config.toml
n_layer = 11
d_model = 128
n_head = 2
n_kv_head = 2
head_dim = 64
d_mlp = 512
vocab_size = 2048
activation = "squared_relu"
norm = "rmsnorm"
norm_place = "out"
norm_eps = 1e-06
positions = "rope"
rope_base = 10000.0
rope_fraction = 1.0
qk_norm = true
attn_scale = 0.155
bias = "none"
tie_embeddings = "early"
parallel_block = false
extras = ["local attention windows", "value residuals"]
init = "normal"
init_std_qkv = 0.0367
init_std_o = 0.0367
init_std_up = 0.0367
init_std_down = 0.0184
optimizer = "muon_variant"
lr = 0.0131
lr_mult_o = 3.0
lr_head = 0.00671
warmup_steps = 0
schedule = "wsd"
decay_fraction = 0.561
decay_shape = "linear"
final_lr_fraction = 0.0
batch_tokens = 16384
seq_len = 512
doc_mask = true
z_loss = 0.0001
train_tokens = 154300000
steps = 9418
dataset = "wikipedia_en"
Each number is 500 + 25 x the weight over its row's rms, rounded and kept within 0 to 999. Layers, rows and columns count from 0. Numbers have three digits each. The size before them is the row's rms in percent of the matrix's.

# layer 7 MLP up, 512x128, rms 0.288, rows 136-190, columns 0-127
099:501512494531490535504476504503486497486495460490464497485513507487541457478511511563489477531462530523510457515481525529494466505506477499518472512503448532496519528485514514530487527491545556501500505496484460521445451510481522515484473472519504497518540525535521446520499497498494504528466494509454475495526484508494532523476533476511490508472520496496463490482481452430531510488499
106:527447505484506467522489500485449459535523461543482470526507506488492485521471463502465502506550505478482497481496509482514500471519488454483501505480490503499526493468494477466472543462467494428467546490496518513507498503505526539456532499457422520499505514508493529543486485475484484460531508478517504507518459476514481509467488540486504500491529489520511481517495485474517494514473
098:494460459497487538517492439519483506471489507482518508465524519513526543510471496510466533459556488511567481521481475499506494446546508533505507531463504500493493496493517499465506518496520497510532515540490503463534500546503501484490505531466517494506519512479506514508460489535552505523496514507546511509507511478470481549544502549506506502524448464530515508493483467511476491512472
101:500503515472494509512522504443481507520484501534502502528475529502512490451568544464472529508531546500508535482517496494490512491450506519525496498526523512515516469513485477439510496456451514543507488549495507500541490510494520500533498498505485509499499513461496540507560515518500511524468521522508511510516507481489510465536499473512492495493501560499511517526489530511577455513486
097:481478469493528529484520499524513535479488491535461520474536508543493493478514515527481526514490491513429518556502523514469526461493457534482488490506511488506456502517497448447443463469490520496449515448461481479507493482519522494514488515473520533501531517508584508490528521490514496517515458526488479495524487487494522504500516544502499480509477513508516495529494502516527499494488
102:471496481498508511494476448454483472479489477506482514501523476508538459497489488513526484479516494489482458538475537498508514518495438489489482546502535462510482478483483529458522503509466497533499522529470454484534519511491515529560532521479508484506521506506526533445484512546512520522516498524548453493495510550445488505508500486511525506484504523518519482518493496455505526542477
099:469442459493518489498491473538472494509519481478524521488483547524497503524480515484478456503503512496471493502500478538456531495505537513499485510502468467528531510506528511472482495450551471552508516521494519487499516524520501518525530479495538547521469467547484515528490483470510492471551495504520521493461478482488467488497530461465457470501553483475500483501500502455464477496499
107:525496444471513495498534498483495516504482501509492510515500464477547480475484479525517495506477493552455487488488581501481521542486476504514524497487533524467484526536493521494495486483517493508486509535500552500492518484499478506509489529474505508491468523471509541496497508523488507525490520500563539473456506551547526516485530474482474504496501468508490540509482409472502494478511
092:581470487492486462503518534469541525542496476515505493468499466521487498467519494555497526501528481501523534491508482497473526467509471471521489519514502531475488514525539499517498532513489519551524476505491534517505461448481502522490491493516511524512545475540517510533512529481489493490464490506507442527496531550494504517532508519461504497460484517468476473497519503497535527515455
110:556497495499496504522536493534496494440478522513526482495492463519487491544477507521465490508539523498491500530507475497474469496516538517486462470509510463515515475486462512546503476477474478521462551527573482477452530485522472527521489523479464510487496487497493486478491484516486507503532488494506528455525549536540505527513476464482458508510492534488476455506498497489505536522522
103:526487509497532479447491527494483516542489516482472494514518465519494457538498515508505473497473499491498524550486525495534496513483485499543474470456495546486507547488513499479472503494518497482540510492466500516523476485492501517552506546455459511481459518495472506491509501497569483515486474480533512534541485508473503527505556529479501551536535507521500494529543475494535533503499
100:527481537447518488504493513506478470444492524517504511478530543467474487516521515510504548494484532520534503523509480451484510543497507517523477500501487487510557488497510523473487536491499491488535521499491499532502517440472476528493480533503471523500488505484477451477493511556462504534493488537505468452510499482520488499462501483469542456521457530483497511517479469499487502555470
099:513464488493490465506535508523538465496490520477471485515509509454520491480532451489473465500488507520448530528436521449488519508454484548541512517499502485556542502478503483482503520533477522507495510504502474508508475472478540520506490471496511526495529442490545481473503506477472495480520503544481534468498493526492494507446495523487505492443520502507520498489525498512521517489458
100:513491464489483488523490537514507531510473522508525502505492521469510490502472518511513446532498541495515481520489517508486517520477508457550491466498481532476517471524520521468509450435459495481507452521511506487512514484486543494509524483500458461495471515492520511501473463532504494478538481505473535546470482484527440522484511510520504491518544497497480517503542466535512445462469
088:465455509483444502501449506471479493530510497499485515541489493502495542518482538516489488484504493496537544477479493496522504489508487457419460536496472505490495511521530528523506500488453477484500531533516504525487501515533482518479498515491495485527488535490482466532480511468511496479498464508462492533521522497465525504503461527518484486537529479498537551537527472535512561495481
100:520497486514535499505464502466448451519460514483494505464465474553506475527470512508532505496514485502492503489475491475507568489498469480474465475474481487522563540499466495514516519480467457458489535453508548500463531528501526515482493496505500507508526508497509467495480490536510499527514499498478457494481486480521514497504504497514526484468489451562539486477502505533508474463493
106:506505507481537496457517497528506531489505476512472489458478526482526454509507517547500465487526498497513478479470526467473505502510490523506484503451502486509484517508502476495496490524501517465522492518522537530529479507529479537564511550553554484504433485490451524528448545518503522492452512500527496478470499548532494506520531516524493476494492489508522480521502532477477528491519
095:459540537466506498534442485523467490461469532508491511534532504513522488492524512519506565504456494479511494502509526516490444476483474489502530489507489497469511463528508467510536504494517499466488457533496459499545482560471512517522460515503528522496530495487511498483501508470504507489493534524480517453483524513509525505517485457492488482496450494473553529521493505472487544515517
106:515505444512467538529480480573513500492495426498521496464513513528517503499484529509479472488543519483505525492519497536504547484498488505470504485492521464473488504438494495485495513515492521487503516515505559474501470500469474504521521480554540510490488488522468517518484513499486489532495458460494519506485488514470498502521494520467492478452532492472507476457486492497495435457529
084:533531493454516497561514508526515480489505474504462475527473467486508512520489494495509558496464544463482518473473474490544492488493485528504487516509494459448521464479511488486495532483499509499492516514570503520525504497529465472542472539522514461506517485507471506497474465507498467500517470487477499507510513454453487490495501517510503513434507516535494471486506558505465531476494
102:534550496523521465505543516532495543476479524468452463490535507492498495471493532529476476462517507479510487457534516502511540537521505519519529532484494545479496518485510538476523487550492465486528498520524509448495450473497536488513492522492541488520520437494517507528489509508518510449486491462468498524499501497492509488507486484485493501508500523490514490513543453457536472490528
098:466478508494479527500489533486466460532515527488512495497490494464526499508512494493457477476531435532511537529487535486523488507517517476476461492499507485492548518542513542466487503493555479465525481550482454508464478514480485511497490496463494444477524483503523495444512507491525515476504524531489526514481485538495483468471504513513506476525530539514461480510484452465490530485496
102:462517497539464534505488564486487489503485497488479499499497500435460493495548524491480488515470497573515505468502485497514500513490509491538515441546511492534527482487487534490487509492505486511502526505449518548496486514498491473531491483471426505512492496501527508444512509478515531503505497525457520514522530501509471433455457485489470490516522508501517508499501480504512520525506
100:480525471527481509498516471516486515459496418506538479513487493507522508478469487483504497565488517436474542495488538464485493505500489528500504503498503503533507470469517500485499534502471504493506550517479477524562565455499529500521513540507490511506496534515446518501478512506488498476500548505510489483498499501516479465494483517556494516526529459529494518505515486506518462489461
104:502514465512470483532513482496546531532519541497485507464521497487493505480479480541514485514536549497536527518508463512493483487534465503519471513461491520504481505520499506439530512504519506467535541535481509521530503439513493493485517477474491493499514524498487515501466508507510530526519505476499518535462477483453509516497489512469468492486572478501512533447522509571526471509506
100:476522481530523505459472506492495527474517482503452496472540488508530481461539523551480472504562530489481511496490469467493520474484496466477520466448494491517511516496473496479534506520489530506492488465540539478538507517525532471509486506509485501552534469456474476491512543531474500489518491517498484504549503496524513497528508517522492510525508455518450511485485472488447476499538
090:507467497506486524556473479501457490549511488480478528484496492521483490509463512471489536484456486540507511493508514517479536505489506454488514503536525528464504490506494497516470476512518480524487484519488548513498545501486501525478575549509509546521527525470506499567487495496488470459498508492501543453476527525506546484485498465486464500525475482485523457487463518482511514507473
102:477501528513448506512515495485528536494496537492512472492575453519471483516536512495470492531543533485500513512499534513511475492525481493527541468541532512525463494521519522461495485510530545513491536532472479467507504523483491478510474495516524497533465520502481522540495548496557502517471473497497533499484554504511501487457468489479497492536518461540485524509505491495534520517486
108:509486505471511537498449462502475448481482545515453506480496520509527508498547510510504511467503507464516476527436475484442492522507491450504545474509494499530484518520524505518548508492489528527531508476492521471512494505511516504513526517454476525514494490472522494534491518509480534497537500456491479545546488493486451446517482508487549502528537517488511520504463523508495520507506
096:519471534482510502507537504538444502539538568467533539486516517462526496507478506533497473471502459478521475498544522492484533505462508494499522510537479511514480518518501452486483500461510453509477491469509504511503505489495485500553517475535478483484568498512471476465496511519502513502519505491529510511483490486520521524486511460522497566497514506476452488525493478473549482514508
113:475503491500512513489497557485501518443499528549480486444486437516513491526486543520487473489504477507487510523537492451482534533513505478490540503475518464476526471553506486521523508533508502549522500518516470519505483474464462503511503462494498477497467525528494520523480485497524556545485500457505504556525483460514490516506508522470472508460506498529500501524521469516501502515491
112:480513533535493489452472501517524464511493496492495486544515507502500490486526519535504498466488522476490478507504500521464496542473508533476485462486504481471522538528467459459532513504545514497476492513484477532523462478488489520486498522518510475533503501510514449529495505496489457510503481431489509451511518487499471463461528477539566560490498470538484480518484526496522502461513
096:536541462507534463543486509507490516496538482468479493510493458476543515509455461506511465498555510494535555493503530514484459511527461482507511464509502482489489485539486511488474500546464493505494507454481468468469489524518522474521573459496527537478518469465517525515499473488537536473505496496502494514485513503465516485479515476511507516519507512511517509483462504505520451506518
099:489501496489559478505504447529547481477525467528473489483498519515504531465460491506483488463487487524472534483501456472520527514480502495464534566518474523524461482536502495491495490522537507511491514468483545512449539500502531545522490463529497545484544513485487517501532528518466508477479494508501495477518507517496486513528469501505466523519505516453505481479507464529510449495496
093:494522485502530517494520527457453488547473517557496539479539452487535486507456459537496525495532478575508480512510497497498524520496537534536532545539505511514472497487486483487506523467486488520518489477502528491497494524524468519474483490510480480541521490552549489491475510530503478473515478485472511491477528540507475527500478490497502524502521503478527459512546492479481504527502
095:465500466472481483521477468552496520478537463524517516483477454540528536478476527488529459508496492506526524451514490497484508528514506487468509519552486486497476491499502471489550503529536480507489527519474488480500497531543557511487542489497537518509523503516498462512511477510557519543533519466519548452488487492480505493516486493492484462505465517499531487491534468516516474475507
096:542502475518491551477529497472492483507502460521504454477497503517508467523491468477508525544461470523500523491517500518490509507495475480473490453506467473480505552470448476533481489476514461466521521512479548475456510526551500505578538509509525507491535470511512512504508491484507517485497480495530490484496516475502486464519488498492470530465492481540491547483506487509480558493519
100:464518519487428512493439480516513525443503548463483507455474490495493481494547480529484513547486497525464494520494504510502499509500509528493524451480485489481427492479477537499510500457515486475525513525526492480451478497531476485497511497496513511531495502538478535493492519482530478544528496469522481513503537506487513468468516523470467519488539510521520508505465524486523485531492
101:467474527452498517508512524567503496501490517503486514485522501506454502487474514484502478476467523531475477497518497502487517485468532473577477496522471488495505520472465474498470503507531492503500432520465524456508456506497520501552516556510513518507487441516515535523530472512475458494523465476481509510518490517505480470500566506514510500509515510524523487477465484496507466504520
093:506499488498492529495518545517510512476507519515505521496502448526483465452487509492525465484525481482490519500511506459508511520501491456508495471503481479494484536506536508532513526435512529532447479482469488495479463506477499467526519502522480463486515508525466463500515458527495485483518495498452498465526489507476475493519540445503530516511559508469495487553496448464556508503484
107:472504520582479519465539514571494490523509506514471486448508487493486523499502524529540489506508513519478503513466513519528532518477484526531479500502475490487519507488540532539505497514473507523483527527478479523506474508502504502518468485505557501514525476524473525526491471512515517462465486486481467465485523521481535467469484556515528481485541495491528476491505491529535457469535
098:510486501487468510476463488518492503472496493522486521530439501487484483433479474492509491520446492522505513479504512492495502456497511507527517520516493462504527510456499532488451575481529457543490532475492449513485501465452491451488499537533488521486482545508510510500539525520527479480507484503500498506521479466529526523509519507524513521523516515521480520496514485468505562461508
101:470501510490505486506498465491462560515514484510451466487514520501476537487505495520500555490526517460497481490541495523504500511476462485489467501507484488472514521502490480451546552454439462487507507510472463484525506497521493523534513485504507480537493504519473488557517521488496455495514447491508520453515497503481475501474500540513472508516473545520504479507539537478505520494546
097:522501544503576470490527477511522504511506512542483571493484517485448502502505512532511507450475504482489493517467550533534481531520485505441485492515483514510516480494508495498519524531525522527549494498517482517489493449486494517526464516521510472519516509514502467520535494497495541528468511512522432501494481483514515449491491456501515540496503491494538483492532504538516487481515
093:484483506519471529508477468520499475486470509557495507519450507515517472506502489500485544495494496434571522488529516523497476468503469528432444536515513511494517473522487477518509481492509491509544460518520542543522518470494490499527505529518514446481506503509497481484496491519505524513516493456491535521487468468474515503480470522507505508489469523490513526557501485537484535501523
096:458522516533523493417506528501506475494464485478550499461505492484473496495476502541517544443492494469494493526506514518493457557516515489521529510508547508503516495530453533489482553510501485474472509499531517517519521490484463520541483474493500504480509514501501532517490517520514499518535494494532517510484527511534489509497479504489472517438501488491468519520570464476530508513505
097:522466472497492509466455487504484496484504441485529479505497466543486466532520501519500549471538511568492489541508490517503500480487489528500496495499518492520543477511463531484473528531490502510452467486530469521493502495523463470505522543523495483477459479515493465491512491515516547488479508450457517474472501481515493525485459492517482477447517469489480488469482533497513501488446
098:489508504448472529519509484493477547475465480487465453522531505486479500486478471517523475551460524444508552502498516508553488488486519487523519539473523512502455547492489519486495512507532454510501491518530447536498487496498501495491523530490539481512493487466537515456502503471485555463490538497467541477481476457484497495488505506483494502456483505499501494530514485490526515481531
099:515539512523541517516521536527487519511516484551482505514491488506501561469450534502486494537519503510479529505481515471472461520436511506517501535483514474523501481579499522509487502435509511501511472520533509475504462534519507486521475517505518468521493502461517455511494465489507455474507500499514501506491493482492519477517507453496487524480514522515480540479445487511538460519483
103:512467495531505520509497488464451522509502503497522502533492507531493509458449445552524515512463502481506531474440494490485516485483465519527504468529504549473496504457520489482485506496498525521502504511512481486473458502499482480467486463495483481489485479472476508538543483505517495475497462506459508493498504500534505494473462464507531527477510497486436481535511505527532562443488
097:501479489494505490485475454505485475464489504505534539489490483487478499476475521569543510506469522475484497458529458536509494499516484477531526493490518539484524503496496554527511497546500548470472523483487481492489470473515538481495519516461497522532526481548515526440497498510499508523479460528462515475484451492524503479503490550496520495505488508521440493510503445482516509481514
104:500497481470508482535509485450463531516512496480495477465493494472514507529498500500519550511505473479480509488507488475542506511463480587453476512482427507481525481518507547516480487513514501531527495503549496486457485493469490510510530530494531527510559476528478519498491517493510469523538472492483485480525494454541481494520507507516515493491502477493451491560499503508531487525480
100:493485490519511509540518529496474548489448504512479535492507544515477515463505490482487505518501494474520544525511460500500452541485521464473499513497569499521517473468482537453458465507521506537556489518507540478499514487481495499522505530451498489499452462517488495499533441489511461500503517512495507490500504506528501507470490509529525463466498522469448483486527499476471515487512
096:516454500489486502473500517517474471467522480467466474487497513483486513443469462527498480514445515524503492530523490501530474498494521520485471511499485526479480493520494494526484519448524491494508475512516494569508529514507482528505470502492527499474526542512498532458520518493442539467531540466477494502562510492472495479517505533531497491506505482535506561475463484527483474470524
102:478479483500529499495503477534466480517489502518524482483480559500496489519496528528561466488525469522520512468524486469466513510491494499512485474530516538492482526518498461463493472575546512510479478482510529473473530567503551513494530463527544495500473490516482518481522455521496525493483496487491505464497517467513486531515504490486500524513552497516496465507561490490539501493484
# layer 7 MLP down (transposed), 512x128, rms 0.071, rows 136-189, columns 0-127
096:459457491483496493455501507458533484521497513503493504480426484559512491512506469490476475488507507528513577467491518522514472477476509483529447529505523480513449528458490500484487500508471461500474502498551470476494507452524502491507504502495478500459496515508475510467503496551501499442538477474540523478503504517501461475492466493489481449522473476519493489498496506504504492493505
111:478497505485504547474554502510526487501446490471459511475472478466538541472513513492501519515483527526529489498494452509515508523541504497504472495507516496467516528516476502496538494514467532563505513492564489481488485499499506452495505547499517533515460473459509506512482543535493472539517522499438484531493501488495498489481518512484476533491485479451486497489495531483467455532511
103:512511530533509507489522516518500479495519514506492502561521480471469514533511510467476466502490471494492521516549461489506559506479532486483454489516516477516457452516522498523507485528481495499521484526452506499530446441525504527493490453525481532527491470517493453539534520487500457527491543505472493489512493465480528482490502494490484489500516517502474515504547481534551505505461
098:467494476497484551462515515520495507533508520452490521474447507506519516496442483538494512461525520531525496534465535484489520476483455523502489488514466525482468538431501474491526476491500473509477502482521486495504472459473492506498516480503529536538482470465508514514452517504513511484537504510476514458515451472479502517512500477481495451529514518511482493544466466535513482501508
103:557535537463477506509451491470493491529510532499526533494500527532491487500513520520512500486484498460511501483521510473520493507531494509530481488495515514506446523476488515527512476518490464469518469522537477528507495502455502500546517460543506474508511461486469482534473476498534520455472484472494506502486511544423476501496510518525508497493510498540453503548543473516499547517488
098:498433515550529509474475493496499534477491487517516488514502507499477460493471512534516513451563453488505495500513450488487506528488479510471533480501538510479521498523512509483510547441493481522516477519476457499520472481561490499515511512496485507498449489497437521487477500534526554519517472468448520509536498502483500489540478465481521480500489495501509498497508527504536520500484
099:528564542505497543505493510483492503478489502521479511523558468460517493505511458497479560500546498509534548526508472535514490499512498507486535486529522511436479491460501466520530505503438485480482495494489472489518503526475500470503469484489455535485511509489494470500514515538449481551463485493486531484482474511538503476499504494529518521480467480533478492493468506529512486515491
100:523483558487518484478495521490476521507506499487535508477537475486518505477445505490518496531461539460511495504424478492520536419506513511537480491507489491517507477519486490512486524529494476487509497528518492498494521504504491503487552488462475481492484509504452510489470524516553516512500505508488550521497460532530496533494515515504521504538487455505495513503455466523449494547462
095:486537527528473520520482514464459527490538527494535496507458501473468494553515489473484474472500481519508452514493490510556473467513513558501521508481518508523532531464491504516502547524499489465478524509529450509502492536501473476483510436466506536490503470477512487524494481475455513522511488499505540473455507469498504477503474486537497546516515485489549516491517499501487456501500
103:500521516500521521503504512510521552521532496484513512523515469496500542489488493492498510522517490488510512536500467506509477523504506528512467512418493468476525556499469490527517465462489507501508476496533483496537487536514513519497507544554490508548507533507489493477484492501531487519524489489486483498531521483503470582512557483489516487466457535536493493561479518530535484482478
101:516460518454535498505471511542477531498476496535526481508483535456485531470478490517502503490503449511484466479495510472481532581501512519451547496503505530501477484520503480480529509536474447502489472507489487466483470490460509470498517481507522530470522505499471481507481463467451518512525502468513488456484507515493510533471460520469454502490481469511528484498493490472470499522514
101:458499482531475480496525471476528497551547486521513536496471503478508474483472511481491503503471485493474503465539525530453491519479514513482456469519494524501519511487483545546527528534545508526519505520514530471491490486455504518519495523494476510479527513478474517506485512534535537512503485525526501488513554462512457500529510486498482502522525503485507535463508495479480482537588
102:507486494436482520460481482546460502514502495491504536481486482501472540519472513474504495521533499556450514502508479491533482495518474453524498441480487460492484523533517507518511491516493525463526496553517510531500487490514478532489533508486483467516470541547500447493486508521548485490500472542483510495529494515493530505465534517500463548510503511519499491539466484472521480519501
106:514482491468529498501501492524467497478519506462553519514546502544475521495520494475488472489474547510492494511559530517511500485485538527501549501464452502521539488508479467492521498474458485520460534509474550478517482459492488492499495496488525490512460498520528478504486530504516528516461467452510488484506522489469495538499520485454474546514548541485492470483527509517509514508543
090:526547497487547488448528490503510503516498483462503550455483468532500515479488492524487477511515504525475490510473469526522478484530483479511530480491488497553524482534504498489476525441513499452484544477458513463496530449495490499497524513454553481514473442488532513501511499515443473508501493506489475493533509469514513501517461532519491476506488509477498468507522504532524544510504
099:479498475540536483451501506533499524488441539521495481514476551471503490521491472525458467516472497511498503529520497516490482475559478509522517530489530481526509504491485533489497544491479501475494479489585504527501552477489522479518501471505498456494459509510531494521456486523488498556505489495474473470513504508499481550473467504489492515485523499511518509507466504529527457537498
107:532469496487465502479473515505514490531515489475504533505518556508555475522537495468466498547476517477503459510504508520548548469508510481468480493454483529492462510514491460513526482532540472476480482504515471522527511515473531489503505438488465475493527479542509448504495491500487487501513489530509483538502477471480499513512460452517474530475523488486462477464537471504501501487513
099:551485467509496506467487492500485533500507519445545506486540553452475467501500507493510484488515466494496486534504482534525471475518459501480459520520502472563469505500513555492440511471511594499464502485472506480492539458494521495504504498489462525538495525498480495495527497493503518495512498513518524499516485472491490527528511513497472531483515488496508485483532503533504469538508
104:539477544504476522460500527510508561496479512485475492505529498460503484494503494505436536530456542520482482530521511508534489508526524532508505502523501537479494508526530478516523523480464454515464510506500473520485530492482478431509509505507475536489472532481542538514441523451490493497496516517499477451510505506537519520523468522502492507468507521514526487515499488525528520486462
087:502490511501510472481477512486493481514491533546536523447502497478490451507472493469453528545521489556484521539501514492491520499477507492456499447504501494537481497512471482532536484499527506499549512517495553508481521463500497514525512478511508503544470536504513519507454476449507530468485465464452481491505476514544510487518518522475489472549469502481478509493525498519505462520522
098:533502522499487512498539514492492499510515467506541513494501465518486522513553484548533517507477505472451472527522473506474459504534502506458440492505464483560531516523551495534518490517488473525507498500482515512498483496517532547493482523489479483525548489509503495544526481525517494526513505463490474485493495534466542470492531508524530509487503499476522533536520483559532507495545
101:489550489523497487521489498505495534476447515524457548495512482525518483519501503508539479496457505537515516497472523489509468543481476512459487524510509518522517507470519493547535500467492490483476508517496485435505515483526507511541516481494514507541523466510525505521497527481512489517470560457471495484528474528463497459548515520542509536528472493523525528538535502510527501510539
103:530541504446517502481452449512499496511481520518542511492509512533480505496524490477499463520515479457526503468486468505482461524482460508500458511448529489497517478541512516478510511477496473545499477476487505485514508493484532483518460489524489451521521491517494508525491469498473472485507467471489460502479477505569524539503563524499521534496501488464523501468487464505458466497488
102:473476533483489465502537505463519501493492481488521513518468520513538445489494519476483479514460531503525507504480434524486519505535496506510481472532516522502516508503446464457486504464507489524533500516506482470493506515467495495448483516441488551536451482524557467531514485491495489465478492526538545515483501507511537528495499492447513503473480483511497478509536497482478527511513
106:482517478495527515499510514494453486485520502513516533482539497475504523558491470502511511480452439468489519499463527509509499511518512558518491524535488518448518527503551493477540518431466481531493499512480508474517503509503548494508462473505499497476527496496532476493493477434517497451497492499559463518512517521497511530537497533500491485477460498489493478504463487510469513500485
100:533472519489527495514491499490516513488505484522540511527538517488511507527525500501473482480510527479552527542503478504519510509504477467476516543538482518513462487558509474495501549518512542504520535513459517552512475489496493530473474522517434488503505481510489531496486506494492481521544487502506455523498531475535483526497486491460497488536512502556496510558459516512551494468462
094:474521494470481497500491533484473507515515533506543519529483473503531504462519484480496531471514496531489517526471492445496493486508539481535494494493499461539470541519533514491505491527511488459523518498513472518485470517478505428522517456505521487476504506515464502467507476458484505535475503528502456539499536484523416515531469498522508494480527539538489530511462483526489509491517
099:512525483462530462531526455518509445510466509464479542498494496510491472514466515502493529496466462513515473469533491498479589519504539493489559524499479518509537530482480489480496529486540480463541495469488509492502532493476534525470489518483533544455510475519505478490510493533500467491543504468501451472525480505516500511524509511510513491505508488476510489487476539508501521515469
109:514513557529529479511508516525509472483523486476499500471502494512513469538476518512478482482521502504496513499509486523472488503514482490496473529510469521501497503525493515508498482479518540538531517453494490526529534541498537442454522498495524534556467485463494534495515450490506476497506479526508539499492538506497532527538475495485509481471544494426508529445481501517525545512541
096:472499510512488527478494466486448513511544465503474468488526469525510525454532513523522513532500534508524521466509522535554482494470500460517490533510494477483480478513487510516499460525514542507447492548509504489542465502486498501511528483510523474510492532509481469548500482504477537525509495485473495505498544559502507485509537517502503481460510508525490467462501486453510562477525
098:460505567505492483569511489460450520491492451516463466476516509486513497493551515490489524528459513481452496540512531495502512501492485468496509510504480490498484488509507477525495503490493481480520469530492465513492505509470511477504517511516498483546472539525479476502508498473550525545491479515479523505502528476515482526537551495479486499455452525464464552461504494493482467496507
104:465514545510440487502573501486491499497479486530525526495463544541488512511516485527492486501480515545471480498474520504492457489511486517465514492527511512503529497498526500476480554464484525490480496471496495528478524483515451474501488485513484461483502475527521461539473508539514538457510468464502459515518490527481512496512481480527530558494462491475491486562486499478522491489507
102:492494522503466545520477559520516483510478530467484494468478517486486483475474487491462497468484491475471425502504521477506544567507482507512520494507527526558497500506495491477502460487516508484491522506509501499511492458506478501504450520507511512505460527553487467456501525494506484520511472530465580501530493474512456497490507495499484477457507505491514523487537458491529495520484
099:497538498525482472527493509513481519485476507516496441541517500466535444462503509494520474466529460540506485497522530497464508520501471551482466537480510490488527520497534513489503466523500478530510497520511475501510535470457491471456502523510504515544513539496537497428481479498525495518523493497494498516473469536461498534481464481519526491479520514531485508484545479523479528463485
098:500465501531513533472481519545502519536479497513514508513480483495492491479538514564480499482488490483505467471489472501488440517499402492467467513483491476499500494475556486491478506502492507530525490529478502476501472511506519484486503513532494491508513540489534543506526510462510494515538488501484491536559496477540513487508439533534508470500497519470509497451491465508531495511525
093:526518493502524474473509557505542560522484514509490519521525512485500508489482487518502476534542531526511492461547431495485513529554500537553480507498518533488470476513480505514509467528498493490526493509504499471474524500469540495508519491466513497494492495473489506514480496482455502493449562495497503559508483527518493555456484533513515497522485530473481495460504514512477529514483
092:531543498470495504491516478512528480491482533473463536488474503464480493468545506472452463491485472538524506493465500510468502505527479459541470510451546537490525488464515453475501511490513464507516462555493507507533508522517526522473482485491512520477477494500479487498531547499442493512480433513515499498488502501517503497495459489492483512514471485518489485463503531562503512514480
103:497492468531474479514525519505556531505471509521501507493507540481514507456489454500535518482460467523539535537497489500485486460545470479533508503541466475478461502492500508473481499435512492513481525489505501518556497479474547491498494521518524514459506504464508498535463469476528515494507515483529508504470489518469500543480488456496454452508495485534469501466514462500499516489517
107:503444478533520482466452503529493496474474486482519494467551509480488512491503468491474466500474477479489477515422530473513487478489463508443526524478495528511536443513554506522496491465475522499521484527510555497562478514504544486496508559496510501504518473471531510520540533468517521503464504481508527508498502492519488509503473492503533485490511499477519516484485483506521523504486
098:499525490544478509492491526526490499513443490522472451514475523482473463477528512478462540488475579455484446504467465524504517509446512507500499512461481493475486532474458461463455458512537475486507490486498500491530472561497519522478496510493509526474497499489487483493469483474529523515478501501509460512482487484511514515488478508495502505504476484489492460497559505526513517509523
099:461542514547466488542508507503523490457532465517523501484513517486536494481528529464515484478480520490510508473457494490546522472498543501515462489467527489525489466506465489540493480476502521499491521489511509487493534480504470508522444478501481502487547528459523551517481554501493484532481525526522543503466507486513466522520544541488493499509465483509484526505482534493521502555483
099:435532497518512505463506495495509479508525489492504500564478466521525483512481518530505499483507515513463510480532484524540502572488516509435491490471489500513519513518513495489514504506484500463488486444502495552518510526514456473534525522485496460505512532522516492489510484495464460538479509517546489451537495503499499521476460471512488477510436537496506482498541530514495473474510
103:493542501511484510441474515508484507489501504513541457477533505556487538516504566495488435513471493518499517524541493500510535550492514486526515500524540519556509471504520548486511544501489491524442475507524523508533515482508488497476517498514517526504453487499482543500483469538513507492476502502527509470535502516525542494488528492518538467516520456518510497492516490470482519487513
096:504530503516503499516438489539498522471532492476510494478504518519494486506557484495503533547503465521463529519511467528441476456511462489516534510482492483490528514506498482465499480496528505508463503496517504459522490495525519471490520500467527498510458491497530544506519514417481522501474480509486509487521458476493505488482507535485451494436509480534513486482476486486546501544495
091:451500514516510468486513514509494525525484500473470471492461513492509503486451518486455483515500512528489498471545435522477461510477501450455502464516499488515495517506524513462532470533493456515506520511482546487516485498489451481510498504442492479475506507555486490508484479471471509514467489452502554490478501487528492502473532473491451487472476462534490505493466510506515544499499
095:511484467469519514493521517510499493535506542512482501529454497546520510496521465513501484470497515531485467494462537478489491505504521474539502522443476515498448541473523515512488523485548481466468507491497504486527520524504486495501496491553496483502497448481543493517450458528504476452510503514509492543491518550465481462499485474503496500510522432478507457526464516464506490493502
103:521522497495524529529530453483539481493500501510482501527523454478506507514493470524526468554541513530518517500488512490457516518491478486477471524480526475478524497499500464503524492499502539480470494533506518512475525506501494521525560483500527508510554496457524552465506481458521492495462503536474533448523537527501502509486536465484509509537490533492472480547477449503478490472493
100:507520536494500507542489538535522491491487477527538516452493468533528477485479495495477521470437478474514524478513527527501480504455476570453483525498451552510520503466547496514503497489483514526519493529524538519543532451507510507469490499468501504483472527513495528488502498494524471524501503497468478506523486499491480508476475533491541524502529496538526464502543510508527465498504
103:477508531473469512515517476483519501517534535487484513493488512523505448495540496524537515490477505528482498493497464508502555529548511490491477478498469479491471485433534476511466491545481456516492504476493457558493538479482497496498533490512517477516492487546433537473532507492495546512479456512476489495535521532484495481485478498532499506541512527458480459499509507504501495528479
104:513518504508543494519513483524477544515465478474541542525500532482505485504551482490476506487516520513481507483452524488486545492519501492462495533497517539451515530480527484492521544514514486530499476522450505505482515524474537475506487471525501488493476450487499533515528439514473514546454511484497521471537497509541491442522468475491532508495482500507509469483490479513469449505507
095:474461479525474559490494479494497486479510522505532492467512507500481506497510491533498490486523505540490447492515459543496513460558500502524501525514522500510518485510520498525491462529532510510541540488504479487480494515489533494459492502511463513540533479487398497523535479516509454487444510538506485517482497553505518529514507491503510495503493535493513529453489481518477491495532
102:486525515467469520497524491482501535510491505481494515506485503479496507509469486522510537481517507539485549499535454477501515467512488490520481483543517497513482541520469511523499548493459505478522459485521505456500540509485485452564492482530484549528531493461490482546472464484526532461510468497526508511566516495528519485477519472528515478479515522522505534486460470484519529501513
099:462524516509461521471507470521493464511517511483527487536506505479491465470484510491494503487545466537458500512535537534510518498464490521513505464511463470527545455490483448505453486526500494505449509462478472551518493493547518524455489475526524501504528536498518499496504531504506495516466451475506523500466516555501493518453502532486477518538535502502489519494470516512505487498479
091:493537512448477486480478511500456472495501492485522490545518517505471520508522488511511513464559528507498445499505522479475482475495503464475515486527484539533476510525448501513517495485550523490504497508474520475483553490504540519479476499496476521504506493494560498526569486511466466478545549502461501497511506527483466496499489520491499489493562497496484472488473489526542470486525